config.toml
head_dim = 64
hidden_act = "swiglu"
norm_place = "pre"
bias = "none"
parallel_block = false
init = "normal"
init_out_by_depth = true
learning_rate = 0.00824
beta1 = 0.93
warmup_steps = 100
schedule = "wsd"
decay_fraction = 0.7
Each number is 128 + 32 x the weight over its row's rms, rounded and kept within 0 to 255. Layers, rows and columns count from 0. The size above them is the row's rms in percent of the matrix's.

# layer 3 attention output (transposed), 448x448, rms 0.155, rows 53-63,117-127,181-191,245-255,309-319,373-383,436-447, columns 256-319
size [ 99  90  95  93  89 103  98  95 103  94  92  83  94  80  91  96  90  98  99  87  95  87  99  99  98 103  88  93  97  93 106  89  96  99  97 106 108 102 102 104 100 109  94 107 109 104 109 103 112 108 100 107 103 110 110 103 105 102 103 102 100 103  94 103  95  98 111 108 112 100 102 103 103 107 106 109 101 102]
[[159 186 162 126  78 156 121 108 154  89 127 189 120 139  88 167 112 151 117 126 166 130 125 152  82 180  98 129 110  82 151 115 162 156 139 157 169  57 113 202 146 118 136  94 166 149  95 161 145 169 132  60 112  97 203 111 120 186  54 155 143 130 165 172]
 [113 111 212  91 168 113 115 171  98 117 127 128 129 126 146  89 161 160  76 114 127 126  87  90  83 144 151 196  99  97 111 136 129  46 122  93 120 125 106 155 112  96  91 121 139  76 143 117 160 110 132 100 158 156 168 153 106 170 141 106 139 186 129 110]
 [ 50 147 122 163  90 116  94 137 104 120 123 163 166 100  40 113 133 137 100 153 193 151  91 163 196  98 133 161 147 149  78  73 148 145 110 137  36 175  46 120 165 147 106 181 105 128 129  97  72 133 136 136 143 115 147 154 133 149 156 122 193 113 137 125]
 [158  92 190 131 159 124 135 151 158 116  89  90 104 117 128 160  97 124  78  85 129 136 145  79 127 113 145 115 114 103 204  78  93 130 101 147 120  80 120 123 115 159 164  82 174 100  89 101 183 166 170 103 121 153 130 128 122  74 146 131 135 177 133 109]
 [151 129  89 163 161 191 111 130 129 159 116  45  69 146 185 167  93 133 145 157  79 109 202 118 102 208 140  51 113 150 131  88 126 114 140 102 123 145  83  53  75  72 164  89  79 137 137  89 170 125  55  84  81 117 183 107 148 144 147 128 138 119 141 130]
 [124 184 150  91 121 155 123 114 134 128 107 131 160 139 110  79 190 112 144 135 141 152 127  60 118 143 146 108 155  88  40 109 152 125 147 183 196 158 181  95 138 118 162 130 125 118 126 174 114  97 112 146 140 156 191 192 135  75 120 186 129 174  97 104]
 [129 110 207 183 100  97 155 117 107 142 114 116 149 119 120 151 138 107 198 166 144 111 119 177 162 114 153 120 127 114 101  76 132  89  81 155  88 196 109 112 194  94 154 167  93  88 125 151 156  70 160 108  76 128 144 113 119 128 102  89 145 160 197  98]
 [150  90 181 125 115 133 141 107  83 133 151  56  82 128 143 142 154 113 125 103 201 166 158 157 171  89 109 183 180 106 110 121 133 131 138 144  89 121 109 167  88 146 128 131 104 149 120 167  71 117 157 123 139 126 139 129 131  70  75 106 143 101 167 153]
 [ 91 116 118 153 159  98 179 124 121  99 129 100 154 136 148 119 147  62 145 127 139 123 155 132 127  98 128 118 104 154 117 182 158 130 123 156 155 131 113 153 124 100 137 142 154  60 121 103 119  82 102 158 143 103 131 111  91 172 136 110  92 132 167 163]
 [104 163 122 141 136 103 103  83 110  99 142 156 167 142 180 118 102 152 117 119 134 151 136 159 158 134 177 174 176  97 108 194 102 196  85 165 177 138 121 155 129 166 133 111 164 141  91 100 132 143 165 123 165 186 116 122 110 141  98  98 152 182  69 143]
 [128  95 119 123 114  90 183 226  94 113 159  96 108 132 128 140 198 128 113 130 105 112 107 137 145 140  80 147  97 152 153  61 116  89 136 136 158 137 155 162 123 126 139 111 147 113 121 125 161 213 133  97 126  89 159 133  34 110 151  89 182  99 105 165]
 [114  75 117 149 117  95 104  39  96  75 118 127 118 157 115 125 134  81 119 128 136 111 178 152 146  98  80 129 176  79 131 127 123 129 117 104 101 149 153 111 153 148 116 168 186 119 180 192 178 190 123 129  76 161 100 127  96 199 102 171 105 101 130  97]
 [121 172  84  88 146 111 118 117 153 124 162 151 122 176 163 143  93 109 104 132 145 144 131  88 111  81  83 168 130 118 111 145 187 148 138  86 145 132  77 167 129 118 106 105 109 123  51  78 151 164  64  92 102 126 146 117 126 137 156 155 123 104 151 178]
 [128 117 120  83 122  95 103 150 111 127 123 172 133  97 197 137  96 108 119 181 106 143 126  74  64 196  91  69 135 156 153 151 109 105 235 103 161 123 129 124 165 130 105  57 110 154 156 130 176 161  81  87 121  58 136 138 109 129 130 150 123  53 126 101]
 [165 129  89 169 134 127 149 100 111 152  45 111 150 110 141 156 191 158 165 104 121 108 164 200 141  77  88 146 123  85 130 117 131 122 114 124  97 124 125 125 172  92 206  79 167 127 147 126  86 151 151 111  66 151  51 124 129 137 111  99 178 149 156 156]
 [169 115 133 153 124 154 115 127 157 135  88 102 123 101  82 145 113 200 160  88 106 177 123 103 116 168 171 137 151 115 197 110 130 158 137 114 109  91 151  79 143 155 120  78 106  85 155 146 161 146  86 131 140  91 115 158 108 128 134 192 143 135 122  96]
 [134  59 176 163  83 126  98  84 102 125  93  80  99 152 126 115  98  96 102 153 214 109  98 120  81 116 154 130  51 121 166 134 107 128 146 177 152 146 124 111 125  56 116 119 181 152 130 112 122  86 147  97 141 152 170 114 108 123 116 157 120 157 110 132]
 [103  86 154 100 153 147 116 160 174 110  79 137 134 158  56 117  98 140 148 164  81 136  93 142 132  87  99 138 123 166  95 105  62 176 144 109 127 121 137 119 155 201 141 133 110  88  97 118 183 157 124 117 111 116  86 102 124 119 121 132  88  74 116 140]
 [159 150  74 110 144 160 112 181  99 159 192 140 164 122 172 192 163 118 105  84 100 115 122 104 140 104 105 109 142 128 128 150 169 130  79 119 119 118 119 182 104 110 170 124 110 104 146 134 142 115 168 113  52 114 167 115 127 118 149 147 109 169 190 160]
 [ 87 142 114 169  67 151 186 160 147 138 112 115  59 145 116 194 112 123 177 102 115  88 174 136 165  80  83  92  87 117 126  99 109 175  87 191 130  76 136  89 178 144 202 127 157 117 134  99 122 176  79 122 108 113 102 132 134 176 143 105 132 172 132 124]
 [ 96 131 173 112 101 144 128 121 152  87 145 132  75 117  78 124 186 119 178 105 109 137  90 117 101 130 160  88 104 135 128 174 136 146 108 132 163 104  79 128  71 157 136 171 112 109 126 115 130 122  87 111 142 117  77 132 194 128 131 164 157 151 157 152]
 [135 143 114 140  76 146  92 116  62  86 171 191 159  92 125 125 118  86 119 167 147 108 144 176 153 164  98  92 111 102 160 138 137 118 127 192 101 167 134 109 147 132 185 102 141 133 125 205 118  98 124 103 146 148 107  96 160 135 125  79 188 182  61 195]
 [108 121  42 111  52 128 107 156 103 153  90 120 164  94 102 141  68  90 146  96  87 159 126  94 130 129  90  81 120 151 103 205 115 106 145 102 157 116 138 129 107 121 101 155 134  84 151 107  88 103 145 175  75 106  99 103 124  70 136 147 105 151 125 218]
 [121 145 180 125  52 153 170 140 103 171 165  17 132 159 151  94 142  84 101 133  91 169 124 163 147 122 123 123 103 127 117 121 133 143 173 148 142 177 148 106 138 135 133 146 118 110 109 101 110 139  87 136 108  76  94 135 144  58 114 103 203 163 190 135]
 [164 113 172 107  53 138 149 124 128 119 121  68 151  49 128 134  83 116 143 162 157 129  87 147 118 119 156 156 138 137 105 167 126 163 150 154 132 172 183 133 163  87 129 216 104 193 122 125 148 132 124 120 106 114 113 160 128 137 106 160 170 115 142 166]
 [ 97  79  99 108  99 148 130 118 145 106 141 126 144 118 118 110 136 107  75 197 189 114  82 112 151  73 130 175 134 121  76 121 138 110 127 117 125 177 121 101 103 155  69 133 162 154 184 121 143 112 118 102 161 156 102 123 134 180 103 133 101 165  90 159]
 [151 139 132 133 156 111 136 140  93 106 149 140 149 106 168 154  89  89 101 117 106 118  62 121  90 126 159 147 152 115 140 139 113 163 143 119  78 154 141 124 143 142 185  62 143 152 118 100 160 143 121 135 137  71 115 125 113 139 116 111 167 128 125  85]
 [182 151 147 181 188 108 106 121 153 120 159  88 118  94 131 113 115 184  89 103 141 107 117  91 114 129 184 155 136 126  96 183  95  97 123 131  74 135  57 188  97 118 139 130 100  91  88  85 148 158 176  72 146 218 128  93 115 172 149 119 152 196  80  82]
 [151  92 100  98 121 118 153 140  66  92 149 123 149 153 121 105 135 117  48  66 137 108 152 127 126  89  68 113 140 139 166 189 136 115 141 171 118 123  97 131 102 138 132  87 139  70 166 119 100  82 152  65 120 148 161 122 114 168 116 156  78 153  85 129]
 [193  90  52 156 154 121 115 205 145 183 155 169  65 150 138 147 156  95 140 119 102 171  83  89 117 157 136 111 150 133 222 141 139 145 158 149 137 188 167 133 120 132 114 174  94  96  69  25 112 151 126 156 119 129 173 118 141 156 106 169 133 152 149 108]
 [141 104  68 107 129 158 145 116 158 158 141 152 164  93  70 115  93 128 116 181 115 129 168 126 151 146 111 122  87  93 107 171 140  94 141  87  99 140  83  99 129  59 145 132  92 114 156  97 119  99 108 188 137 153 113 154  68 125 206 133 101  98 119  88]
 [126  97 111 102 123 142 124 128 196 166 100 133 138 162 107 135 151 152 110  86 136 121 140  90 140 112 116 134 128 128 169 127 168 110 139 103  93 153  86 107 175 151 205 149 188  79 125 134 132 171 115 131 116 137 202 149  98 130 162 132 138  92 129 135]
 [103 137 107 160 165 164 136 125 152 153 141 182 116 184 158 134 154 104 138 130 194  87  99 127 183 107 143 105 167 136 110 103 122  73 122 118  88  77 128 157 123 183  92 166 168 126 123  89 131 143 140 151 136 161 139 167 158 159 127  87 142 121  88 121]
 [100  99 114 121 139 139 182 169 168 127 146 123 113 160 162 110  89 101 189 142 133 121 191 144  95 102 146  91 122 165 108 118 123 159 157 131 127 132  78 149 121 164 121 172 103 118  96 183 136 113 173  35 152  85  87  87 152 120 175 124 177  65 158 153]
 [174 137 108 138 160  90  88 143 124 110 108 166 142  89 120 104 134 137 146  85 130 158 193  86  23 148 127  99 135 130 130 148 142 117  73  96  48 117 128 112 141 169 126 153 133 165  85 237  51 160 150 123  79 152  80 140  83 161 152 136 154 167 137 120]
 [103 130  80 142 114 143 118  96  97  90 133 111 160 143 113 172 166 134  79 132 117 107 126 151 152 126  85 104 190 159  72 100 103 121  71 132  95 177 113 126 129 140 110 104 138 175 112 147  56  87 140 175 105 133  82 125 109 132  73 149 106 122 147 100]
 [153 104  48  89 164 135  79 130 131 139 140 104  93 175 168 164 178 124 105 107  90 152 143 170 146 170 162  86 147 154 126 188 165 125 108 120 134 118  97 142 104 137 145  68 139 151 147 118 107 138 207 113 146 100 145 109  67 154  93 179  93  30 121 134]
 [105 107 116  93 116 131 161  93 133  96 166 145 144  93 112 105 192  99 118 125 186  99  99 124 120 110  83 167 139 129 126 115 107 144 158 165 170 100 121 121 144 131  30 156 133 137 142 128 165  95 104 121 132  82 114 206 127 145 140 116 176 105 166 158]
 [156 132 111 128 106 141  94 161 187 134 115  97  78 147 191 121  96 119 114 126 186 128 131 160 160 108 117  94 101 127 133 112  81 153 110  54 185 150 125 127  94 106  83 133  83 145 112 126  65 120 173 109 104 122 158 121  98 146  93 156 106 142 149 110]
 [115 151 127  97 109  67  60 168 171 141 120 140 141 133 135 140 145 115  96 126 144 142 129 166 158  84 175 105 132 120 114 105  93 101  83 133 140 119 182 165  63 186  82 125 154  91 155  74  58 129 113 154 179 110 150 135  70 121 122  87 176 172 138 171]
 [136  85  97 164  93 167 124  72 140 153  96 149 181 155 133  73 168  94 110 136  92 117 151 163 135 172  85  78 112 128 109 145 173 135  69  85 152 137 105 158 134  67 175 126 133  77 162 129 127 190 172 112  81 107  97 120 128 175 181 120 124 167 150 170]
 [148 125 107 127  51 144 134  86 120 136  89 141 132  86 121 119 159 182 164 131 143 206  94  74 108 125 126 127 141 138 118 112  63  74 102  98 177 173 175 128 124 117 147 149 164 145 171 146  78  96  89 117 136 105 109 138 147  89 195 122 169 174 186  85]
 [133 156  96 164 145  99 149 177 136 194  85 144 155 107 193 128 104  77 104 131 100 118 114 110 185 144 144 147 139  61 174 117  99  84 134 137 183 158  80 189 142 116 158 111 113 175 153 126 169  90 112 156 128 119  54 164 153 157 164 113 130 171  51  74]
 [136 180 125 142 124 118 100 120 129  99 180 137 136 108 122 175 183 172  68  85 137 139 158 149 103 134 131 103 113  95 129 178 107 122 139  70 101  70 146 100  58 176 132 139 150 131 131 141 142 139 120 104 101 158 113 161 184 162 126 129  79 138 151  85]
 [162  79 121 140 145 158  95 115 149 175 136  85 221  85 187 129 166 154 175  89 147 175 141 145 168 166 180 145 111 120  87 161 115  85  86 119 121 186 130  86 142 106 171 109 109 120 192  44 136 131 158  98 160 124 135 129 110 146 141  87 216  80 111 108]
 [130  96 118 117 148 145 103 105 161 109  89 105 158  86  72 180 129  57 117 166 107  89 112 146 152 143 164  36 129 140 153 120 138 107 103 185 161 120 107  80 164 172 112  85 128 137  86 124 165 131  84 160 127 135  62 144 178 118 108 119 104  68 122 106]
 [124  82 116  88 133 142  94 140  80 120  84 119  96 142 155 144  95 137 156 172 100 168 221 108  93 111 168 212  49  91 136 137  93  91 127 123 157  97 115 126 169 100 150 139 130 146 115 123 170  98  91 128 173 156 125 134  84 102 194  94  86 146 107 136]
 [150 177 154 119 108 113  90 155 101 120 152 136  88 106 130 173 156 146  94 133 104 198  92 104 110 164 111 165 140 169 100 153 142  72 124 112 145 142 129 107 100 166 137 190 114 104 126 143 126 126 105 157 139  96 111 114  94  93  94 109 133 109 125 179]
 [135 161 135  86 152  96 122 100 140 116 161 118 168 147  93  92 160 156  53 123 190 122 130 162 137 164 107 143 135 128 116 165 132 149 123 126  51 139 118 107 132 122  85 104 161 114 104 148  74 120 139 158 163 120 113 161  65 114 127 119 220 124 110 128]
 [145 133 208 103 127 179 156 102 122 168 167 192 105 173 164 104 201  74 149 108  83 169 156 139  95  81 135 159 164 107 134  95 126 108 100 130 122 140 125 163 131 126 170 127 148 103 151 122 103 167 169 138  65 160 153  89 144 126 185 136 120  30  85 143]
 [109 170 146 126 103 127 186 103 127  64 111 119 125  61 141 155 136 149 111 145  97 152 156 120 208 129 100 177  93 140 149 113 163 116 216  94  72 135 126  79 143  85 108 143 122 113 118 152 100 169 131 149 145 126  93  77  73 152  73 123  75  62  90 185]
 [155 142 138 120 140 132  88 135 154  58  78  98  56 135 123 106 106 175 122 166 118  80 107 157  81 137 141 127 180  88 173 114 109 125 153 122 148  75  83 160 148 173 153 136 145 139  81 126 127 119 133 155 183  93  97 163 133 147 110  73 100 100 124 163]
 [ 98 111 118  95  93  80  82 129  73 137 106 105 107 135 145 134 114 162 159 112 112 112 122 143  99 148 175 133 118  90 165 151  67 165  97 143 109 124 167 102 137 188  99 184  81 172 108 129 117 131 138  98 107  89 109 129 115 120 100 113 153 128  98 165]
 [155 153 181 117 163 136 166 127 129 153 134 155 174 121 184 121  96 131 177 149  83 150 140 121 147 143 157  91 113  78 119 133 124 141 123  81 104 125  82 110 125 115 170 159  79 107 133 145 118 125 171  95 117  72 186  62 116  84 162 141  80 120 165 154]
 [145 176 144  95 165 132 135 147 106 151 117  97 162 121 117  89 132 149 107 131 168  82  63 114 108 159 145 144 168 181 135 117 143 153  95 148 146  97 157 134 166 157 117 112 121  99 100  84 155 103 199  92 136 116  82 129 106 188 146 114 106 131 136 157]
 [197 162  97 115 100 123  95 143 100  57 124 170  69 180  87 121 147 141 177 167 118  89 130 129 153 126 122 169 141 157  97  93 148  86 148 104 163 111 147 118  82 103  99  85  54 127 155 138 138 121 144 241 181 101 145  94 123 125 120  76 163 141 131 125]
 [117 123 141 110 168 172 168 135 122 203  87 132 149  98 185  68 130 102 178  95  82 110 138  91  91 158 158 128 178 163 106 177  96  96 119 190  77 176 135 137 116 159 147 158 141 157 109 148 151 125 163 112  80  99  79 121 111  74 133 168  99 166 112  63]
 [136 134  83 159 158 102 183  92 159 137  91 132 146 137 101 159 121 116 133 120 126 135  49 126 122  20  85 156 154 115 164 118 156 121 133 142 150 170 167 166 122  85 220 118 117 121  72 132 132 153 156 163 149 214 123 123 142 131 112  83 127 104 159 151]
 [ 75 110 108 118 110 140 143 202 139 161 170 196 132 124 120 155 156 101 142 114 123  76  97  60 115 161 150 128 125 136 110 111 126 129  94 156 113 167 134 117 116 131 179  94 136 134 102  81 177 109 116 138 143  83 114 111 157 102  96 115 172 109 212  96]
 [123 150 139 113 147  92 113 143  93 145 155 145 107 125 175 115 126  89 157  56 179 117 131 128  78 129 161 112 117 115 116 117 177 111  90 113 149 111 102  74 118 140 101 171 160 146 166 115 188  89  56  83  97 195  67  95 148 165 186 160  60 115 130 174]
 [140  83 151 135 105 125 147 149 119 122 171 174 122  59 143 137 122  85 197 108 119 116 184 110 137 128 164 143 165 167 150 150 137 121 138 149 120  84 121 107 138 158 130 124  74  65 128 118 147 155 138 146 164  77 155 101 107 110  94  84 160 121 124 147]
 [156 158 151  97 140 152 115  89 118 149 131 129  99 102 136  96  83 203 149 111 168 132 137  92 117 166 190 114 181 126 126 147  76 122 121 130 170 129 105 120 114 111 113 104 111  98 122 107 155 166 116  96 138 170 118 133 147 100 128 148 109 208 140 129]
 [118 118 164 124 147 114 116 152 144 111 165 106 122 111  96 108  20  98 107 171 128 102 180  96  97 212 125 157  94 161 112 172 141  85 173 144 156 142 143 135 121 110 128 123 196 122 150 149 167 149 183 116 138 170 143 102 140 139 107 100 110 149 136 152]
 [137 130 118  95 138 108 153 135 122 112 172 152 120 155 119  99 157 151 108  89 102 108 102 127 100  89 155 167 108  54 103  62 230 108 115  94 168 134 127 136 134 109 198 112 120 159 138 185 124 156 137 165 159  83 181 133 129  61  99 123  92  77  85  80]
 [168 145  96 130 129 152 131 130  99 121 167  84 117 140 134 106  88  92 154  96 185 106 104 101  98 118 102  64 144 135 110 112 118 126 145 106 132  95 178 151  98 111  82 135 136 179  65 162 129 141 137 108 128 145 128 127  92  79 185 159 135  91 108 129]
 [129 132 108 120 184 163 126 145 136 112 177 140 152 129 145 124  97 131 115 143 128 139 194 129 162 162 191 103 126 147  77 154 194  54 119  95 149 156 185  76 152 144 194 151  82 111 168 169 115 108 110  93 151 162 173 122 148 119  90 134  97 184  55 138]
 [ 96 112 122  84 128 120 124 126 139 130 146 165 116 167 152 122 151 144 148 164 109 139 121 161 142 139 170 131 140 137 108 138 146 157 153 182 101 101 127 141 107 152 101  43  92 148 123 160  80 143 108 143 147 167 132  83 120 138 158 169 140 122 116  89]
 [152  82 111 182 149 126 146 183 114 103 138 156 161 141 148  89 142 124  97 109 157  68  92 102 150  98  81  85  92 149 119 120 162 122 120  84  86 165 102  93 109 150 122 148 132 106 148 121 115 106 163 120 121 158 140 208 210 118 136 118 180 131 117 129]
 [132 115 106 139  90 163  43 136 112  65 137 131 107  87 168 150 115 116 146 185 126 117 109 188  99 148 124 105 122 157 120  91 140 170 165  87 119  90 166 182 158 126 134 113 115  97 155 101 134 125 112  83 133 136 145  97 136  87 112 128 153 113 105 170]
 [208 164 163 111 162 154  68 165 121  99 139  70  99 134  91  89 195  52 128 109 162 137 179 118  83 166  96 146  90 147 147 155 147 204 111  88 128 114 144 152 114 140 110  81 152 149 107 147 104 107 117 113 110 104 187 132 136  84 150 135  95 191 116 133]
 [117 161 148 110 166 130 201  88 102  98  97 182 124 144 119  53 125 152 158 216 135 158 171 145  96 102  84 181 129  50 174  78 164 154 191 131 161 201 172  73 190  94  66 131 104 140 128 118  79  96 210  90  93 129 122 104 119 112 145 108 142 148 110  99]
 [113 116 129 106 147 107 113 173 212 226 129 146 102 173 198 117  73 193 131 130 113 139 155 148 162 113 117 108 114 146 136 151 119  99 129 130 142 105 158 178 104 130 156 147 107 140  95  75 158 165 182 130 128 109  96 107 137  97 101  49 133 124 157  86]
 [ 69 104 119 159 104  85 137 141 104 140 110 109 156  70 161 183  77 136 102 196 122 116  80 164  84 135  91 157 126 147 122 138 134 125  98 139 192  98 150 118 158 154 118 113 111 122  93 126 208 156 167 116 136 109  44  79 153 103 123 126 163 129 169 147]
 [123 106 104 130 163 161 151 138 146 143 122 167 133 143 163 126 180 122 125 102  80  87 175 110 133 130 121 171  91 140 154 139 120 107 109 130 115 148 134 121 107 119 102 131 171 154  97  70 130 140 133 104 116 130  69 157 211 141  96 112 109 118 163 168]
 [ 88 179 109 150 124 152 145 104 124 138 154 147 126 135 110 170 139 109 171 148 152 167  45 123 100 107 104 139 115 120 125 144 171  79 119  86  67 125 122 118 113 117  88 121 122 118 126 153 106 121 129 135 175 151  69  64 148 115  92 108 139  94 105 137]
 [103 107 151  68 121 117  87 165 153 103 128 146  97 141 124 116  71 126  65 150 148 161 147 139 103 116 141 122 154 119 168 108 139 133  89 150 140 190 139 155 164 151 173 135  79  81  86 182 168 101 189 126 148 210  81 121 113 100  96 193 113 140 103 135]
 [161  95  88 166 110 155 105 131 132 108 173 104 155  95 129 203 117 161 100 162 134 136 130 173 116 144 175 121 109 152  68 105 163 102 131 143  78 141 181 111 111 127 150  53 127 134 149 105  89 125 167  99 111 137 112 101 102 101 136 155 113 144 163  90]
 [ 98  70  94  80 122 143 102 146  90 160  88 117 170 184 123 124 179 102 159 134  77 174 114 121 151  57  48 205  90 125 141  87 102 157 116  94 145 166  91 113 134  70 123 101  99 124 108 113  90 136  94 123 125 131 108  48 147 167 146 205 118  96 139 137]]
# layer 3 attention value, 64x448, rms 0.163, rows 53-63, columns 256-319
size [100  98 100 101 106 102 101 100 100 100  97]
[[ 91 128 119 110 115 132 121 124 102  81 108 134  86 124 143 178 139  96 188 117 107 130 110 193 115 130 153 100 159  79 125 107  94 167 141 185 115 139 105 116  75 129 176 211  88 163 134 127 170 150 126 158 121 165 107  96  83 138  81  87  94 141 148  99]
 [151 107 125 146 125 161 159  96 142 147 115 119 126 140  72 170 129 103  94 135 125 130 100  62 204 140 164 151 144 146  96 175  82 138 132  65 115 143 156  86  55  73 147 120 140 178 117 161 122  67 122  94 154 142 106 111 111 161 112  77 163 179 114 120]
 [146 144 148 132 103  54  95 167 152 204 219 194 137 147 141 141 150 158 162 104 191 127 108 143 151 132 150  81 109 119 146 144 141 135  88 196  89 154 175 102 111 110 146 167 151  94 129 141  98  76 110 165 184  74  65 127  53 155 143 132 136 139 134  89]
 [121 128 120 155 119 109 140 137 123 169 128  68 128 197 110 140 142 101 111 139 154 128 102 211 172  98 122 108  90 140 131 125  48 110  82 116  92  93 145 154 127  69 123 140 155 108  90 178 105 132 107 104 141 132 159 140 183  95 119  37 142 136 132 122]
 [ 68  99 164 117 113 162 156 135 121 113 103 132 137  93  72 143 122 108 161 100 157 154  63 189 141 120 158 185 116 164 133 125  74 115 147  99 188 152 163 127 174 156  54 146 141 155 141 140 178  95 108 126 105 161 143 103  94 116 111 152 106  96 113 122]
 [141 175 114 108 188 149 120 102  37 119 141 117  70 120 108 104 166 143 132 131 159 144 159 102 186 131 153 170 137 124 143 103 163 114 136 193 126 163 122 113  79 156 136 111 117 150 151 201  72  86 153 107 148  89  78  99 143 135 145 104 127  97 183 106]
 [164 120 135 111 105 108 141  75 127 134 155 138 116 143 121 174 110 145 182 146 119  68 108 151 129 115 193  88 120 164  70 136 156 103 155 115 123 128 150  77 144 172 123  70 166 137 101 159 205  87 105 163 175 155 160 153 152 153 106 106 147 114 123  93]
 [108 131 122  57  77 141 101 148 126 128 136  98  97 119 105 107 103 154  79 114 155 139 118 101 167 104 149 100  99 154 123 121 129 173  98 166 131 135 151 125 219 120  87 163 143 158 120 111 151  92 166 103 135 148 161 107 100  69 176 142 148 160 145  86]
 [ 76  86 140 104  55 154 149 119 130 214  94 166 154 137 130 146 176 114 119 127 159 175 143  75 120 183  92 129 137 159 137 135 106 107 176 133 161 155 117 181 161  81  95  67 140 182 143  78 129 153 131  92  45  72 123 154 100 174 135 160 148 126 192 154]
 [127 170 111 132 184 117 164 114  87 123 118 188 170 156 111  91 138 135 208 164 206 152 121 113 106  97  90 141 177 113  94  77 108 129 136 120 104 120 113 168 155 138 105 100 146 151 101 153 129  58 157 155 177 141 154 149 112 153  62 152 148  92 166 122]
 [ 90 174 104 166  90  83 137 102  93 128 132  40 116 176 136 115  59  85 120  69 109 158 138 104  93 129 161 129 152 110 107 201 175 141 118 154 122  94 151 156  86 157  67 159 146 113  75 163 128 132 117 157 122 114 144 136 159 105 115 134 110 118 142 111]]
# layer 3 MLP gate, 1216x448, rms 0.193, rows 0-5, columns 256-319
size [ 98 100  97 101 102 106]
[[153 154 169 180 129 135 127 104  93  85 176  93 160 149 155 152 124 114 100 144 135 139 137 174  90  59 110 160 180 146 193 211 121  81  85  95  62 143 135 114 125 132 126 126 197 154 182 143 171 137 165 147 100  77 115 146  70 125 104 198 103  58  93 193]
 [128 148 151 141 210  98 120 119 109 158  94 131 114 115 117 109 100 166  84 142 140 163 152 148 141 124  53 136 130 143 114 104 122 146 122 118 111 127 154 139 104 130 135 133  57 109 150  82 114  94 172 135 142 156 110 159 116 193 145  73 138  55 137  60]
 [112 172 150 159  80 135 165 103 133 190 128 111 116 125 134 129 111  92 128 142 132  98 145 153 130 126 184 125 151  97 186 137  90 100  92 142 167 111 142 126  82 117 109 107 129 150  97 106 173 134 147 127 160 196 134 122 174 131 181 157 115 147 154 191]
 [132 156 153 159 120 125  77 129 181 104 173  91 144 115  86 132 109 115 116 132 138 180 106  47  83  76  92  97 183 154 142 114  93 146 110 194 116 126 141  76 119  94 149 120 131 136 137 103 145 101 168 124 124 192 107 168 132  84 165 135 138 133 139 118]
 [164  88 143 124 214 118 126 117  97 180 134 206 129 178 102  92  98 189  94 153 144 137 142 180 151  93 203 104  92 150 150 145 126 119 123 112 103 148 155 112 142 141 157 155 101 103  50  77 185 131 150 106 162 156  93 104 109 155  94  71 110  56  82 143]
 [ 78 177  86  97 126 142 106 143  85  97  97 146 121 154 167 114 119 112  81 166 175 127 130 137 158 130 139 116 146 169 199 116 105 112  85  71 177  71 122 139 184 116 130 161 168 149 127 127  99 138 129 213 171 118 108  72 117  86 191 102 208 165 111 114]]
# layer 3 MLP up, 1216x448, rms 0.199, rows 0-4, columns 256-319
size [ 98  97  94  97 102]
[[171 143 124  96 145 165 125  47 122  95 104 112 131 201 132 152 127 157  82 105 135 131  94 152 127 141 125 117 100 170 136 148 121 153 143  74 109 128  90  86 100  72  82 148  73 179  71 100 163 134 146 166 105 132 197 143 150 146 147 166 180 129 130 161]
 [112 146 164 128 128 133 130 172 147 178 145 130 171 110 164 110 126 105 195 153 185 110 105 125 145 138 171 168 102 168 107 131 147 104 186  97 130 142 139  90 139 134 162  99 139  92 152 144 158 161 128 130 200  58  49 123 108  94 120 151 128 135 127  54]
 [159  98  83 146 143  71 117 125  99 115 163 114 112 170  82 148 129 212 155 106 112 135 106  76 124 117 129 101 160 142 151 119 103 118 102 155 135  93 111 168 112 176 167  95 112 125 131 137 145 129  75 125 187 123 140 136 140 122  83 116 155  92 147 195]
 [174 166 114 161 159  99  89 158 129 112 122 141 120 115  69 127 136 152  93 115 111  87 134 132  86 116 101 119  97 149 181 141  79 128 158  93 115 121 172 181 133 121 145 105 171 134  46 134 104 148  93 130 121 159  85 117 138  60 159 119 102 138 119  83]
 [167 158 183 143 121  88 113 122 143 104 183 148  70 181 100 130 124  89 112 164 119 140 131  95 107  92 101 125 112  75 146 110 101 131 102  82 154 116 128  98 149 144  95 154 108 153 188 120  88  54 141 142  68 175  78 125 129 115 124 153 153 119 148  78]]
# layer 3 MLP down (transposed), 1216x448, rms 0.109, rows 0-4, columns 256-319
size [ 99 101  97 100 103]
[[154 103  77 181  78 112 133 168 160  98 133 163 101 141 137 133 142 101 120 164 181 190 181 140 118 125  76 179 111 117 170 172 107 161 104  81 152 111  60 125 181  60 199  84 144 106 112 207 152 114 104  77 146 123 110 190 171 150 158 102 109 147 114 111]
 [167 151 169 122 130 111 133  90  90 174 169 173 120  87 168  91 140 135 170 134 104 156 130  34  78 119  49 118 101 145 109 164 128 154 159 185 120 116 134 150  96 127 145  55 119 114 132  98 135 217 100 134 116  82  84 109 183  93 103  61 138 158  99 126]
 [ 88  95 153 141 212 125 127 112 125  93 106  85 137 141 151 116 143 170  94  75  95 164 126  90 129 107  86 159 105 140 114   4  99 147 125 143 122 102  50 133 131 144 102 175 135  98 159 100  91 103 114 167 130 115 157 157 141 118 112 157 121 195 121  94]
 [140 118 174 201 159 167 109  81 146 147 142  86 100 145 111 103 161 129 130  55 128 131 157 147 123 108  75 120 146 189 174 125 151 118 175  80 135  92 136 112  72 176 175 115 136 129 151 116 127 150  82  73 197 149 147 140 151 148 160 182 153  61 161 132]
 [131 142 156 104 179 118 141  63 127  71 148 121 160  92 103 115 148 129 107 179  95 112 186 107 124 182 151 105 115  77 164 230 176  70 141 162  93 118  82 166 134  92 130 121 156  61 163 160 132 127 125 140 111 162 136  66  92 123 169  93 126 108  84  85]]